Each number is 500 + 25 x the weight over its row's rms, rounded and kept within 0 to 999. Layers, rows and columns count from 0. Numbers have three digits each. The size before them is the row's rms in percent of the matrix's.

# layer 6 MLP down (transposed), 512x128, rms 0.555, rows 291-496, columns 0-31
107:491512556509525524472465502519513490506497513480472501533511541432498537475456529460464501511501
082:494478527497479476454489530501515530528510532468509550525485476520526507507518507484508470529550
091:478483476479485469438519517512480518518503501504508467455497535505524471527514524508490496493537
091:525504509520502447538520512521467511527511474468496495530492470467491473521470468491534535465507
099:497533513471468451473492529465525550503507463552475487521537479493507475526507524494506498504523
093:501491502478527522483500527499496446518522494510511453464487532505510514465486499441467551553509
094:506492524547535468522550531503509500491467510460477516529482473505460525506508483458523507463500
084:447501499494516511505509509526524467462459520531489496521468452503510478505455479539533480535482
094:483502480508463461492474443522474518513485496474510486448475494532534508492532446519512499530513
099:444450509519502523488497500510542514531495528508501449503505510455489505523513491493490519511531
104:549480518527485489506570490478513477499507488496528511535462510496464480486483512503514494495476
097:481454532494465499488544499489474521534470462466500511496481497487503456461512523466459491548516
102:488534504480571499532497496527496471470499521496489450504495491543526495478484523497581489498522
089:453522517488537517526546493530495530529497487510520502521524486465474498509481514484520514510479
092:503464560491532468448533496486476545524506495527505508517519519500496523479478492523512458497482
094:459495538494554461512468481505508488511492533493488539500496525505479515471470521527501482465500
111:505456550482494517507490490532477532500505480488498503474517532451491509510534527470548500512520
111:532501514532489520482501506485495495446484516507493491431531485483499494528496555496516508505527
097:503503511497511492490504489471474535497521542537498546504505508474516477519531463482468493497507
083:521497498525509514491523482506493509540501465512530495521525477529472527514482502545498462503518
087:522500501506526521525495512497476491496517445517534504525476504468507483453520451529472519471508
098:510498487506497494493482495490545527467462471511544490479487507509459490506494487497510497481506
111:431483521500502483495480497510520472517488517471530486495510510522482446501481457504486514509517
091:478495511528498478492513535502508499541486464492494519488475527503522486500524496450504515462479
103:510535513487519465540483500519464474469484493498508472458543509554494486506511515508465478501479
089:540518513480505472520494486480458476546493492501504511499511506426507485509477541492458451508484
089:491527489518502514553500508514494511461455496546459494525454495484508525457501472464493484461496
093:530517503521458507484508515500514505485525495501496500508518470487523492496509489474488509450521
107:484482501491500518478473475515516490509486497486460487481474564505446469539481494488469491553479
088:508509504505529509447530523514511504495504488482515476500511489503487450502502519507474491476513
079:462527482514508469529499521534534507500471519507533516503532505479517521533506488532496543512510
111:525508491492542484474464544504497520480485482506488556467512561514539516500516489514487558481479
105:474486524499515479529515525491500490514456500544500506489488505464500512483486519509504509458516
104:530465504477487508497450456468546467446545451530493480494462491466487488539449510507505458456483
103:492435534493504481459547506509485460481512489530484495537487479494511467460512510541492523530499
106:464488475458537482486504501480500560481511523471511485490503509514487528502485513529500487552534
097:525496542517485522533508496494468523516532491501484509513458530508461479455517539514472535509495
084:474492503450471460512540505547509465466504481496500499507477524476491530520499477486527498504441
118:526479509500509513512480512541517508489483464498529473532491505543501471481512496485506543504533
122:480435465502502494465526490486450528471486459464480512485491479525485482484502529496475541510474
100:509477454468530515507472472468523501502478467491463478506496453523445509522525522489488531530542
093:468510514516478455494533505522453451510537477501497510538510488477506506499509486484546529483530
104:526525527499489484530494483521493521522533524486462543494481514469540507470493534498496485461463
122:485469500527548514491500499494479482499499511487495503525486533534496475499517473497502498500497
104:474474507519499494494529543547474504473507491468516544522533483534449455498475531454517483524479
112:470490498495520520504544466454467443496479555481478518512454475507476483512503517488514513493498
097:467512506515509519490509483471464513470530491517505532503494495476537507485466516536509518543502
099:515493502486423486459526544472474519466496479541521505462497478472500509485488483539515558550466
103:470451482484440422501510502477526523497528490486538469473521435480512548509519551504495466482499
108:496509465555499483511483505526486493524514510492482514500493516474490519466482505482456518514451
103:493486497527482510478562509523517479509503510488540503497493528466486515464472473496505527504514
100:496501524497488471494538503512505527486501507520508515503496529475466462467474486492511397507511
094:503532499510474482488527504464520502517485524497507472478512499526494539503498475456497477535445
094:520491514498530491519530521502524518507475506448522508537499509503535509497535470516460471481518
100:508531511500472547540470511489490494471568478498489532473511528537568455486496525546490498507529
105:483501520483547475513496487485540512525475526496477499524475489520490497495548554509526503487524
096:499481480477515472503518508494513523512424514496531518500515508501511507499512464505517544509473
098:520490467514524494474484477487529503524513548487481516487505467454498534512496475449516540506511
104:441502569510463514528501534484501492483530560504518461474493503502510483482490518483512549521487
089:516546513567487495544498516482495523559480502483506489505463504545494478498491445499495473459518
107:537495484489519515505458480526543496484506511506500479505530444510493536524547498465513552491500
085:526471518517512504460490490499502503509475481511529484532536493529502517503555496514523475534541
094:465513498529521517491507527476492511467495500499492519500490504500501490472477492560501489522458
118:524514522516483478522492466505509463529470490529507513488457530498500495491495545493469455479524
097:519470502509503495485501491542536519470534516487539515520547497456494530499500525492511537501490
098:522493510507503502558512452490480448505433520519522501522526484532462491506501528487521473458519
108:502463471533512467486493500484478495480479510514477510501542504511461508528444516535467496496513
098:461525495482499504497466455463552494501443482503508519523497542503522518516502501519533498481498
096:503481471498495521501506478514504539493498549490518512513505464479537524478525520535488518553509
092:448525541507470497502516515510526481500482498483511461536469479458550496452462503510515496505524
101:499506513534478527496518464516472508496514508521494455526477491424527497489518491521466472487463
098:465520459495581508506478511538522503485518517506511501516477542501474543499490468495451496509516
090:473486538498467470477503510518517502549538527506492518427502532470514536495490508486474529474484
094:496472504485480555533459507502486491516456472545440503478526472464524510506504450513483492477501
091:482502471520559466514520538517498516516501484510473539526478480528528484454547437455451519467502
106:475466477506504484483511514500470488479505486521471494473485527473494504512485502488480505493524
104:505521525532498457503484463510494515501493516549520476487470565509507499529496504504491518509514
105:567512494502516533499522499463495499500480517490526494518529494525467506504555532502483472514550
101:523500498497525468494516536548428453471508452491464501537455493527489477511474539473489505526487
091:455478505529486491478589528497516489505494548483480478478521503519535491525480492499510495507534
100:512501549502501448445525520517497537561493457491519484491462545530500550514487515492531482532474
100:464501523496512472470517501534511500474488522495523498494490476497529519487546533508513473508499
100:466488506502483447489538524477456484470490561503500496521472478458461528514483504468526504476481
092:543493504549535514539503494494522539499531496502497519488494497532508458517506453555510471484495
100:558490491530534518477487470502466498516498441505492490508483447513470511543499546506510517488508
107:543516506478521477507507551490532523477487464503483492449501501466507466465567500465479517494469
100:513497507480499465521436521521497512454528531497511490523491470550498484503519494519500524526528
104:522517476510495506522527508510512500490451503519506450486450516490474473518533530521487519510543
101:475494506540500499481523498525490507514481510504479463492476478489506495509537467482471571521558
094:529467471493545532540513489489510528467495510495516501522488483489512524505519495508485492491547
088:476476516521484498541504555471502502479474510509497479489515501501516456495539500462489508537494
086:514517524518492508471505510469454497530478454459538478497448512521453451501531504512489495491510
099:489472488498476524483505503512495492491459491513528496514550512499531428494493480505500533492529
111:500493513469503465493555500502507480507522454493464478565472492509476517506491495528493468520477
102:521442490530478525456472468502474502476495496485494497485477514542545510490516506488547477486543
097:527493481518528484505449499479491472512520510538518478507488529514498461480512478541488459528527
091:433493469505520512525520573468474507468521510514505512519522488486510497519485477499472497483507
105:424477529517487509470492501498491507459483499536497503501477550481442511467476527492520546528528
131:517513492549500498536471448510544481501526507489460519546504454498536491483482523509450454474515
100:555534442475539474508518500494522502442515495495502565534503488521468513480528495483521481484494
112:501519495518505481490522502520506544477487553506481497551452469478471527457489540496507496503506
121:484478490486530478489531559500512546468568508525520515522514473521503519501510505510497511492526
090:484468486521485449548505541477527519484509465498499508489491473508515541496524501481521466494492
098:540490494579480499497482495522561497501515507474529476536489509546488534519500526500464545491523
091:528490498505497497510499446531489516534518446466496519471484540443487486502480543505523504469453
103:489523491532497472493518491508549530555469490494508543478492473513512460551509527522506499491498
095:460498463469558480490479502475498475461502479482513500492465501557524503503512539479508513586538
089:494511500491517560488487473516462500458580460492496472507506499485535534502506478486490499470521
101:471495525531480516479510475484518458512526505490517468468493537520515491528519519511498488485462
101:446479472477490482518527543538503511471497516526507490506507479491496449472484477480461498538485
093:531468508509487510476517501508453489535491540513504499526479502539488486511501517500534528515502
098:474554493519476470483508488525507539488505515509471500490466484514461512525460470522508514520544
096:474507534543508543518454508468451497501465546470458460532501479476511475512486495524479522521488
094:462504518519500462508502492504479543532495513488478474496507520514498511470503522511493490491502
115:538506466521495517465466472525524510512509518492529476482506501502501557523535506504517488525536
116:526501524511498502524485476519476481515514504470485516520490499532514525451481452538521438513498
094:507493565499461471479492545494492471515495502506531507489488550500496534495501506542485496517505
105:518498484514535492528491516502474552554532484508512575483544526430512551505464515470452489475510
106:453498487466466527521481469465485499465514499504464486500504460481495493541446542486529481487479
109:479542490528450504485484554472551506497475496494540505513511475495537463532473507534499515532514
097:521475515497465503497494493474437455469488506527516493497510493512508538528519525442480503521501
097:478488519523540516505532488527529549524469522464516498511467484501546494505529486459486493468470
102:519501534525472497470482531475534466483501489542488509502495503510505480506486499520509497515490
096:491498507498450490471434531459451492507463525504499503499514502487486488486493488508486511515579
103:493495495460491500528504489507519499510482479469526505521503476524507513488525519510484531485489
090:507501497506506556499524481529506490494534494459515489488518494510506524509514528504527513463493
087:481547490496483508475501521506524485521489523579477499483558535479487509528473504459519502524486
098:506471456504529502483535547471472522495491485505548517496492516476445472522485463523519537483470
089:503536513536473516501498502495486515481485542495507505562480486458479488513518492470508512498501
098:537483491510500489589478464512476502489467527508498469495541544513466518513473475529514477542501
112:511475443542544490492520516454494498513499541570508502487536477513496528495525493466455538489519
104:480467553530486480512534513486519483498528500490494473490482476472507513481480513533522463516512
102:511457528461477515499482520477488484490481471532498487488543489553537463516485548500526494489495
108:517501509476487514508510485493509469553494476555485514476461473521519451485528430511443528503481
091:487493481542495482526526499468502491513472525531513486475506512464480532481509520552491456511503
085:508529493534481491485502503508436491468533532484482494469490505503450504528487507504517513545468
099:469471481455518486519479509532504510535472536564453500509480501490518511501511506502497476480505
142:467504542509488493495528495481474523492493507517528491512482466515491518506515534503492490496507
101:545452500492522467483534526504494521489499531516507516513480525540469518511543531515509491488526
103:474509476489517510501493526471453512516494502506470465488523488515479504516541468531538511512514
106:517475462529518523495450470489465493549512490543495508483500459510521499526501508506495517492515
090:533478541500522492465539488479502492504530480511505500548462501533536449462528504476494509516503
096:541503460484529489540529506493456516519496511522507472509462512470443514496480501447498520520534
108:500504470495484478498476491494482491477517473469509505489511515531509533497528552540555527483559
104:466449492512476489522523508482482508511507493518497470468509522473461516511539489558509519473489
095:468513511486514518495525498475476536506499464453540443523478502535517458485524504473471549488493
106:506491463506524505535498488512500478493541472490490508496509492479494472516518502535528513497494
116:511487530493478497545495466519508478510451490496528524504510528517477435462482492461508495501516
104:507520468547504506554517485501514519522477485540488517450468521513506468466493497499497479480512
110:467467479501511526451488482529492562527470514502516479534462487498492485480459486474512513486476
092:505482483562495508532524453487528500493449485492494514480498516506507479483507484522452496456524
101:456483472526501506514516489496531501568514455454505542508444519469498493504486519489494474478476
099:457458502458514509557509492466451476514459467535487512515507518472492451499523499530478460507548
083:423477466499512487529509502503514495492499498471501533499495518455509456494515476470493493496525
106:510499493542539501450569562507525455519488475493533505531513502463489495504481490499517525517498
088:490537467498471455474509518505520552465469493551485475471522444495505478509549479529488510484510
100:483497476503437539500509471493514532452520472492506497519546510491497488513445489513465482566514
092:528460517503500512507504461520491508510471550502516492528495470524497525474509485483437495510518
113:486493474541519494437506552530498531512476530502469514495491483556525494543491545488501551490546
087:484521513516480466493503517500503540492484460511484495501502524544498474510468494487489563519518
102:511468480507508520498518477540513498546527507498511528520538526526497486475505509504499481489505
080:516484532554477491474499505528492507542538503498548487477548513452510486493531496513524490505498
106:508478468505504491512493515487512523499547495519513468505509533509493519500454492491478479493495
091:514508504489525488472478519484557492492480477502506480523495470525495481542506534486482542511540
093:484543485544478479475508477466532510492508527496515472537511514505493520505527510524518450550522
104:504507509523510517515532489450519475511499514508468492524500518511485519500498496503496537492467
102:534486478469513499464507461485492525527520463502510491444498471541491485454538537507506476487508
113:493532508511504496512465531483489463503485510458469457474500508541466505461509511482517503513471
095:475508445448530502473476485528513507521485437482513458491474527477515454489465501510493505486505
115:541519471554519490491518464529486534499508505503492511487494515497507470529549444530513482483505
109:533485469483497526528502498501516513458503444545501477514489486499529511453488532457475505530505
125:499514561516513533492480504522476478492511506487542467503478491482503456486503544496450473513532
109:502547523483481450442536521448512485500504542496565535491500519481500474483509534519502478501516
118:512475454530486480480502517501447462471530524477495488508503478520544515500473520487483488572485
092:488493506499505476510447489499473470422532517498504499468544574494466534520487533521553528483491
106:493487490523455494488527493475489491515487472532503472509515498420548472495513484503456507515508
099:492520493477480522518535459496493478476514509523479525450540492504518499471519479521509497469484
090:522499499521528526533527475479496509514498514507502477507478511532507479514517529462480498485504
108:492453461493517538532510466468456489472496510501530467449493498452512520529529471539519504495487
095:470504514474503537438516536461516458508458466512502465522492483457505484485466491504519501543486
103:496482513492553497510508506497500447478518490512523498531512486484472503473520493496491480483499
092:499514487523542477531491510490504517513496506512488488502523498509508502543524486529525538469513
099:540548583526503527493437482543474518499530475532497531508480494497482546501505478478494560527503
096:521478478486521488469483551494520529569508518521488494494473497496504496510463531509504541542542
102:510536500482467455535516532466506478496452535529515525464503493478472502491491471488476578548511
110:451464499496499464527485500521515541465479489538549533479495498524538532530547524542529489470491
094:452481531500490486517488478516457553478513495497528510520506473572519509514467493480519547500512
100:497481513525498535498487513507528487533479526508487515506550533498510539529484514469460492519509
111:546509521536477495507503509497527501502496494513543511452495489524508493491473450479491457480492
096:477471541458512495529506538526508488501509518484529534470510495475503516519481498487489511502523
092:494483524449533481539513552508483527533488473543524511477506491530454468490500536488481502504553
095:466522517530445521482480505511495528490495526488572522457480461503551480495505474495524481513520
129:481516545534511464531506498498439508483496509517496499521493517511477552497502503523521495506534
115:513513499512491495459458491502508520468522509521488479472514510522485503526489486446508512481506
101:491494489469516455505482462518484503488504474539481510474534496478504484512505566515444505488501
092:487502472483474498441455505488495523492492507524531483539491547558463531495498520496515538523480
103:476473442529524480518548566467491490487517503530457514481449498457500507530457516469581522499495
099:498512489540524464514521503503474514516460509510499481513471505458477510496517457487513510513505
104:428517530525519526470525524519473522509457489511476478503481537518519455502508473491486501498508
102:497493508515474507509483468500521504490476500471465521430492504480505491508511546506489488533514
101:546503457531496486507496518500513494508497520510512506516543492476511487478481486485511542494486
111:508524468483514523436515488467517506488513481468524536502534461531459485486469531495526517503539
103:481479508461491474516498494510494508512414568490478461487481532505479508497514502452512505524509
105:502463430484514484475480502488514492480471466504478528522518481524493519516478511501513494510506
093:497501505471470491488487475495488486514499492498494489473491532531509530500526475477496525510496
099:474513504514505455501508493470498509478471520506454473511536505478474510482527515511519504497504
# layer 6 MLP up, 512x128, rms 0.55, rows 292-496, columns 0-31
095:497515461522523490538498457485485461469511500479498482528495473485469480554446477490472504485488
088:516555495522478497504486484507523512478521476513472547503521499505498485522452488466542478501515
096:527480510468504505495530523484538476529483468523491499503518497479487495496480524534489532526508
095:509500477537524485492494501494493486516474499443471465509518519494460496578484518515546469536513
089:522520453542482511501517484492489488459461461480507483526525418528452535495502479528477480498525
098:488513457516493558498519489494502521546487490476498478483551477511529455513456501514506518496482
090:513482500542503455450492496457485520564493475480536479467501496508510514467524517510537497439485
097:513511497492519538497517526519473487495510449473510474493501522534522432484489493511514507517480
098:506493582475480506494502512516505501441520475491506563498468503481531522508509484527488482499503
097:522512505506481533507508505497523512526471495526452495471515495507519510506525488508518521535511
094:523493537498482511507473503454518459511492498535475500524544527563481476482522523490522495482469
106:507462502493486501508460542511515525492520495498513433532496544484500469506509494528518459520481
105:507498493474498483499500480496491486538494536458478473510584473542508517490565457513531468496514
097:492502436508484476502476482460548511488523520497453500474475480491473486547499496496521476490477
091:486507498509479537509504506522471511484501488495541514508499514514484466493524464548543519498445
105:523506525505483522521500475466479511533478518490532504515485505492448531501503507544483518474522
098:544495535513485492494489502502483518531513473469497460518475568509496459509537476516534507472497
101:480538492472482516477508495504525476521509453493467492492498468492502506463488541527476491473501
097:502479488507491500530478470505499504480482531473548499476509516526492478524489506511482475486474
096:481459471511478482508521475466538478502434468476470485486503521501503474489494562494493492483475
098:481493495510502547489498503511492494473517519490462451509498477439524470484443517551503501493491
098:548474485454501478500478499473517508565515519491520447510491516534498520489518505512511516495484
099:481513495516496558535492497502484506496532497505462512448531502475510460495467492539505509477517
106:517491518512508517490499470477532536483521502482466471504484488457505510498497529513524518494472
096:528472501480498511519468521506508533511496505505512533503506458479490549503481483516505517503510
096:508484499510505494500522481461512493515514521478539499507514479479498525465530478506459483481515
102:482501502496508477501467475460495521489452491478522475485537538478485452502469483519528513523519
092:502516485506475485480494488471494481521534470507425470477490520498488523511520491513492515505452
100:481511495455529580514514521522523441501485507463499463519513529539489492531534494468496514510554
092:541445470510501471485519520489495548454534497476492486516487520454506493460474517509545496509480
104:468528558479499495514499502514504538456523535502511457500494480507510528545497504526519500468498
107:504480497479488467513526499503498523503505485472525524541537495494511472471466492490517470486484
095:501470520513452472512512492509508462465538482477487517528549473526518497488529549482524466522522
102:502474513512533476499497480522520470495512458488498519465482483512543516527518518559546505479556
102:533515462508525529465495518499514485488427523462488469486499513464512482532497491515535509486486
103:445512544479453467493505485477514505520504497467544437496545560486504505497528490513542503496515
097:495493515551502491460474533495507531517518500494475466487511518508473486446498526540501521516491
105:524496440500492492465526530528525496476495424469485472498481526549519521471519481556493503446496
129:503521488484546493537466507442499492490505498478448512519492506510530465512512554486501518503465
092:516529473491508510513533510498502473487532557487498491562526546541495475485503519510457511452501
096:509492522476501465424481483532498504519488468504464473483467493489512514520464471479469455544510
102:496493464508474526502474487433496513490479487523488496506502547474500485487518525524526534477458
103:577513509471492535520501515519533497554498480532500481523494533460529444507511482480560524448497
100:527504501441526513504516511542472467485530506520488495449461460507516508477498512532489497500459
107:515536520536476477508503512520511515501491482484479481544510529583524500474496497505482479482483
105:511501480499505486491462477448485490492487547490482457498500499575501567487500548501503483485510
092:471490511480510484523493490487488507484476578472514482496505480519458505473494513503483498478495
099:479509497524478536507518470512496511500516470438506476552485477472503501546496539503502539525451
088:473525467512486507513528543493485513484494530473518474503499484490505507495521498505480495535514
086:500502477518483560494515499514504489492526489523457506504496503468504482516473495471541502477510
095:494548517520531510477486481531482461501505505473487532506471519489547545513548534526485486453506
095:503477501535468511535479497501512531514513465486544445517500521465540489468506515517513510498518
095:472545502483490516550494470480489434492536500450499503497488489470469506499473501469489526529555
104:485520454520481554496528521510501514548490462520481523516474530514536490509512496493471572486465
098:531503519473534510472454494508480529510515509505535511496485511529522502442486502531502504485515
093:496459502486512518493527474494510512503508481518508506507481477511510481467465445524515500517529
097:508524541525527489532458517490518486501488512487473534525509495481512471508516549529514518473474
104:524491504557509541516466471509517487482465479469499498501507535522514567480519487508499473499501
086:461495501514553522475531442526471498511498521451502464519523503519491543497505490490520491521529
097:484487474477494499447486441483468496516510486505491465492472491470511494484537536533519503479491
092:482512473472446519559506467470498505518525500516476562496510506479490468492477483565498492506509
091:526499483540529491502509512499451477482497502484484520472465449487487521496510518497487509510485
108:543506485531533553517477481469515461514511511475524476475460542494529450440537514492482517497490
093:484469497501525513484477506497459501560483494484505483516541505459542490435486527504469507459502
097:496555493519527457486481505516500514511464480477511468480563489505473464473490516481517512478491
105:444427472532508522505497520456497515507473520488488520508516534474504497527503476520523509491467
100:518487503483475523461504497472473468489448509507475510481524484527515513509446531506487490516509
091:492495490507496482494518493525487452458495461553514474479520456473538482515463517502459486504466
097:453524482481463470468502489490513495517539477482488494506490504460510520485538531491518497479473
106:497512509481515451498498482490550456510501485475503535466498505516512494464491471482540431480531
101:571514545483461494527512524456542516496519494539454491485473468466487474503525480480526534510500
104:486560463508494526516480506461498471475490499525528473525520469480496474500523502535448494481497
101:551497482530463471489481503470533494481557470515490546510494462484468500529513506498527516451488
097:513508524472465521494500502525471558459499509491534536515531537523509485506530499500499499444485
108:477454477449494460528502503489457493498539473516526463471508521525485486517492474512500461525476
100:514524464493504485506477498514472476517468499536451492519516486505523495510516488501513492479493
103:539504498428489508523527472549494483503464488537483488484490508502471475501526525563455454508498
100:470473452521540525502465510460520516489477510494519474485496535486496493458492499500467461506538
099:469509543505532496482496490505528455526514508498532526478467506539479493461467483500536513503487
099:457506511503559487443490494518476477524491476501472469497510504474496475506491519506464488506481
109:519469464523507543517542513489482516505476491551518527480463514496437477511489445538484506510436
098:544493458507485498518464519485534481490491435525493476502520539480537534515476467533465466487538
097:464492459520474484505496488504516521503520515495523559482547498537482512484484500525474490529462
092:477499516507471517487470482510505509462508508477516528473507485449448472547520541524504475486501
094:508490483497485487472512509539508494485507496483462484558504525466487487513526529502483513473455
106:462527488532485529513489486453482523507486490474493475498505508502491523460519536449532487476518
096:513486538487506479523500552507487503448518487522461478526508479507501525457500542512471453490503
091:528471500497486521483429484483512510480524473454527490500487533490494479484485534504538454477447
109:491531548523487454494487494489481535492490486490506500493476517487513482440539530502546516457465
093:516485488507486517507466495448515492485522523504496460498527483479478534518479499508527535509494
092:491487523468467492558491487494521511481515487506464466518494424469493498494496524472540537533507
101:497517505534512484540493493509541512514527496524476543465494488483484488525521515510463524504481
109:511477490459497522471484506490524494497525535526470565512430472537448540534471527518517494481529
090:521457508468502483472498548498472465504525516513514489510503525517488551488470483557469491512521
098:496485482461462435504525478487507530543521501469509488505511521501478535508502466476503500507514
100:502539521503524474487478457521472514513505451530508506522483526506469435529517513511502502473504
097:521504531467456508487462524488513483470505483506500507495467478517474482501452543503484466501505
108:523500486509477457506487517486476465487514505502505496543518450494507535491569471511490468416534
092:507502545517519517489455501515471481524527520497499513512511519488492476505530530477533492475534
100:505530448482561522497501497452494488486505531494498479474477531528531510487521534495502487450507
106:520478537496470502539492462479533516541484500517545505480501533503537490521495495511508494505468
093:489496505503503518485484481456481512489537485516487491505506491501483496495455523471476527445489
096:508505518475460458505473491507543470470519482496503508485498508531488492465482510498490510493559
100:487510521490475461517511516431498513465485497492485467502522494525482508489518496547501466453498
100:512489510497501514522483509505512486464531513515501486545510519531508512451520479517468458494528
104:521553531534483476485517476490511520471490464507503480457563446500527499496530458504531521474487
098:479490483482454464513487539470538467505511488485498500532480511552459521505492479536544478493472
097:473509513473488487509516528462480502471458512497486498512488525525506475479480502516530503496506
098:505520490484510507472526519476476492443542509506477480460522505509515542490532544513493490528500
099:475526518436468475468457531520570514470509517506484465472519468467465487525492480481544502495492
096:518516515531509502463547507513491461520489477482456474508472515490491536486474507456478519440503
099:489477487516496509492502499527492500496520493521487534488507475512537498524545519546531478495505
098:513467483523532543503523472511518482445500461546490502528482503486486516581482490463549481477512
099:507533490502494491534522509536525472500548520479468520521479500518494498495481500514494560501510
108:476493490524487465523482467500483462466489507504558487492454480493508467501539502515500468514509
097:478514517507468481480564508456531506503550505502507511481515472474554504550508501478490495509476
098:488508490499504453471486494464484453485525507463507539487486497542502501461486473479526522478499
100:482511512553470541471505494492483501491474518476538496540497507513495504511475514525509493457566
106:526523522518475483469501502514510510488508495487505475457492513528521508446468501516462510498520
090:531498507482493542510502505472494511500537521486477530497490504504480519456541492466481489493487
091:559488498489501553518504520514528495514515488534508498478469496522474492509517512472513455538483
098:500458511495513511489514476481494474459449458463511497483514534486529476509509497504547478510527
100:494484501554529492512527513502557507491526489459452525570493492494484508500503460466508522459466
096:490504480547501508495496488511472511486525508507441526499448476498465467495485474478544525499523
092:496496531480463512517470470505514511494470505496518470509512499518453477536518503501554503491522
097:483516480482538481448470458510452510473493497504533481458477461489498481497521514526481531487516
100:511456527470494496451463523513508479481421473496511480479491493496499515490477541499502462440456
100:502440478485513509479533519530479496484511474499515503490521450538495501489506498561494465496478
093:505480432498514487503499493489490501453487524475480525471539517527478516536493499510514487495482
104:512507502485540452465474529464476500473496481557516492466548514532525524474513504468500477502495
108:520469475493507482540492504502506517493517486486531423494511507505513525499456495523485485489507
101:501477451442479526495477476472557478496533510517495532542484516514515515514531529514489488531506
100:461506495490492485514561506482469499474505491487543515475501472474505503517473488482507471535489
097:483511540481506538468490466518485457506494452542455518517493529486523525530482510507477508534489
099:495507494494507491482491475463538497486471536491526519530480494503511487475543522516459534458538
099:501498522507469542496484518497524484487512468497479550514514526491478518528498518498458500518484
138:545510540496498477514505492461462509509527520499539481492522513514497536453503458539521536479498
097:499510503523482506523518463496477510472493547519501504513509519463505518497511482517536528476476
102:463496488482461525523554483521514493482544530454531503528516504506523485500482505476525493516479
103:523515495490505544445473506492497508515491523516508468519537465515513467490503534527517498471490
090:476498518504494505509521527495515485511490512527521470515501484465484531491496509516470497484505
098:507513550491489508461518503532572509439523537532471491496476483540483488480464535491524494509503
106:475555503502509530519542495436507492547478491490487478541497486463506488491525488475494494524495
101:511508499456495478511538537500483505534521501526501480512554503518532473492496499504473507469483
094:516510514464481541517437461496537506478493549502476523464516485490519489484494526509505498499541
102:520547465513448503486509463471529501540522525517513504498510488508508495530437540444454546514519
105:502523530501511494553501518494492526512508496543499526465560490514506517506481490469490505436470
104:494477526462508480507503525512503512488463530532548492512495512499483483524479517491490536510468
105:480489497498511563491522515493458478494521510500491505531520516466481564515535539470489466496529
099:510487521469484461483519508508487523485507483480494493478506534512481498503515489488523525530455
097:511512467503468529493504519476524510499494485477488476508496468500534534487502500518501507520515
100:501467487483524511516496511519440446484520468500501487496507511517515537511531469530511442510484
098:513479508490483467477515417477538501507509521481526493496520477493537491513489523518519460513484
103:482509502496528477511549555477501478515499482500470533531550488507487508428520499475495535491533
091:483543489538513494508482536499506500507536468519522546498506522455495480537508487479532484495549
096:506538514488499518488518463491502510495524460464483454484485507505508501512459530544500460468486
091:513538527476489512515544540479501500534499503472536540501527488476493481484509433525520518525491
103:519475492501500484494502495486526493492524523522485479496530499523494471496510506497515468535505
101:486525535493543521482516492488528491503535545482522488489479528465494540493575523507499499447497
094:518475513529476494481499476472477532526454472477516499501495524483471518543495476517516500508602
095:565505493495489545489490486520516475523490513536464487488479474519443534511509489472510521514506
100:543508507516498532492516480474513487529468522497494502463485491505507476467478493452497497493537
093:473533477446482475499504517475522506492536550519481482487481518478505494509493528564474506493533
095:535482514480491501536488490552509460490474525507468501445491497481534487481496474490493500439501
101:519485485504465495536533512457511512479522454515469467536518506498470504498482500518474507488483
104:500494505458488481526473490510497492521502506497493526549482465496503531485477480452518473499527
103:530468508535495485489488461527488493527506509488452524482502533473474558516502544493476567474547
096:502501551495466486505497525486464494470506530466509532472493477499492487476515519496499496418537
109:511489513499516533538484487551452500495533501523476477518541543501526447522486490520432509467460
098:498518450451462501519533449501450486506473520479472523519495506501478495484491506487464497507510
103:490528533542525534482493468514487456553533513490541518494489504526483502540475515496480506496441
103:530491484473513522522489504518442493489501493496510505484523536520491509491550511515507483434497
122:492483502456517507471463519514524482461492528465530442496504484506485467498512514461513486496500
097:514495541471453522499458524522562554485453484502509482527502484507522513482511501491512484523518
087:529499510516507533500510498493505467515508548509491482471550493453543494481465493526523527529488
116:545477457491561495533521498483503515501500540518505497535537531519460482494485488503480504516499
096:508490527493530484499501511507474521481528458503514550496462501457492500527480530548552480495482
108:511524526450488492473510526535508497473472499520531481489476513539526504505537533513500537504532
103:482490487535462513489508471515538476468477499543442482466501522494513505530480505535506451505504
098:508498513498457509493461454527488494468507526522492494491476549528498521523519511500521473501541
092:472477508463499489501467505483528522523566494464500519491497459503506496534468507554502449466572
099:517523478493551494499495448494505503526509515478465503484510531508501539498462523503436545492532
098:477506485503506560523504527535483481483502481465505460515478480514453469558550510518528495480474
107:500497505519526516525488517500496506511506486478499467482531464491496486486473492516518451475507
107:499485479517520486524534456497488474484520500523475491475519488484505478534557480523496477530445
093:461533467538506493482486541473467510470525546453496512514513506459513452507511497506494503487499
098:488468504502492512498506543485471511521536480511494483514521527525522540413465470509439510476493
104:529496513505567499514469464509507475498501460500518473531497494458498472529491524514543496481462
094:504496487502471479477478528453542507457525490527501455494527534526460474470552526486540539500512
093:515510484466518484568518521521465535510507471472500493461533507473493519558515480466492516482454
105:473474495501541534502540475485475453516495469483470530491471558489455539507513484493522497461489
127:535538557515503499501507476468521509504541509508563473508523504537485527463521482498514513503503
104:532520531527463476515442493537516491463511524482482460530495520470478517456494484455461437471509
097:530492529519518495495487506513543478506490530493475480545490513497507501502519473518504503478536
092:542468524490481480491478519479552477519503485506458528516480544509499530479445441512490475508531
102:537542519564516525472477486501509476515449510530503518520556491491486526524532464508490491478518
111:508522498488485460465506480495513554511528521483518501453451495528529479449498477492469493488489
095:516537494490456475483472476526498494480540514517533552513509491501438503544504499550497510468508
102:537464501460488487495514528469523504440466515480546504473487481510492557519490461489536516484495
101:455475501528536490537458476469486482479541487501508507488516508489498463524437485463500520502520
098:495525507505462513503516464488488524480468475500507519472502461517442547507524501473487516465483
101:503513489543517529490517497468490456490517468477515515502510505442493486472521508536484537504529
104:490536510510512477532510485541441481541496514500525496430514484487488525483538487484496533463502
098:530510461536459493446493463518507490518516520480516477477487469470498536498490543442484448493537
099:488495525492483495473421459469492496511507512490511480507496491499503504516477504483520475464530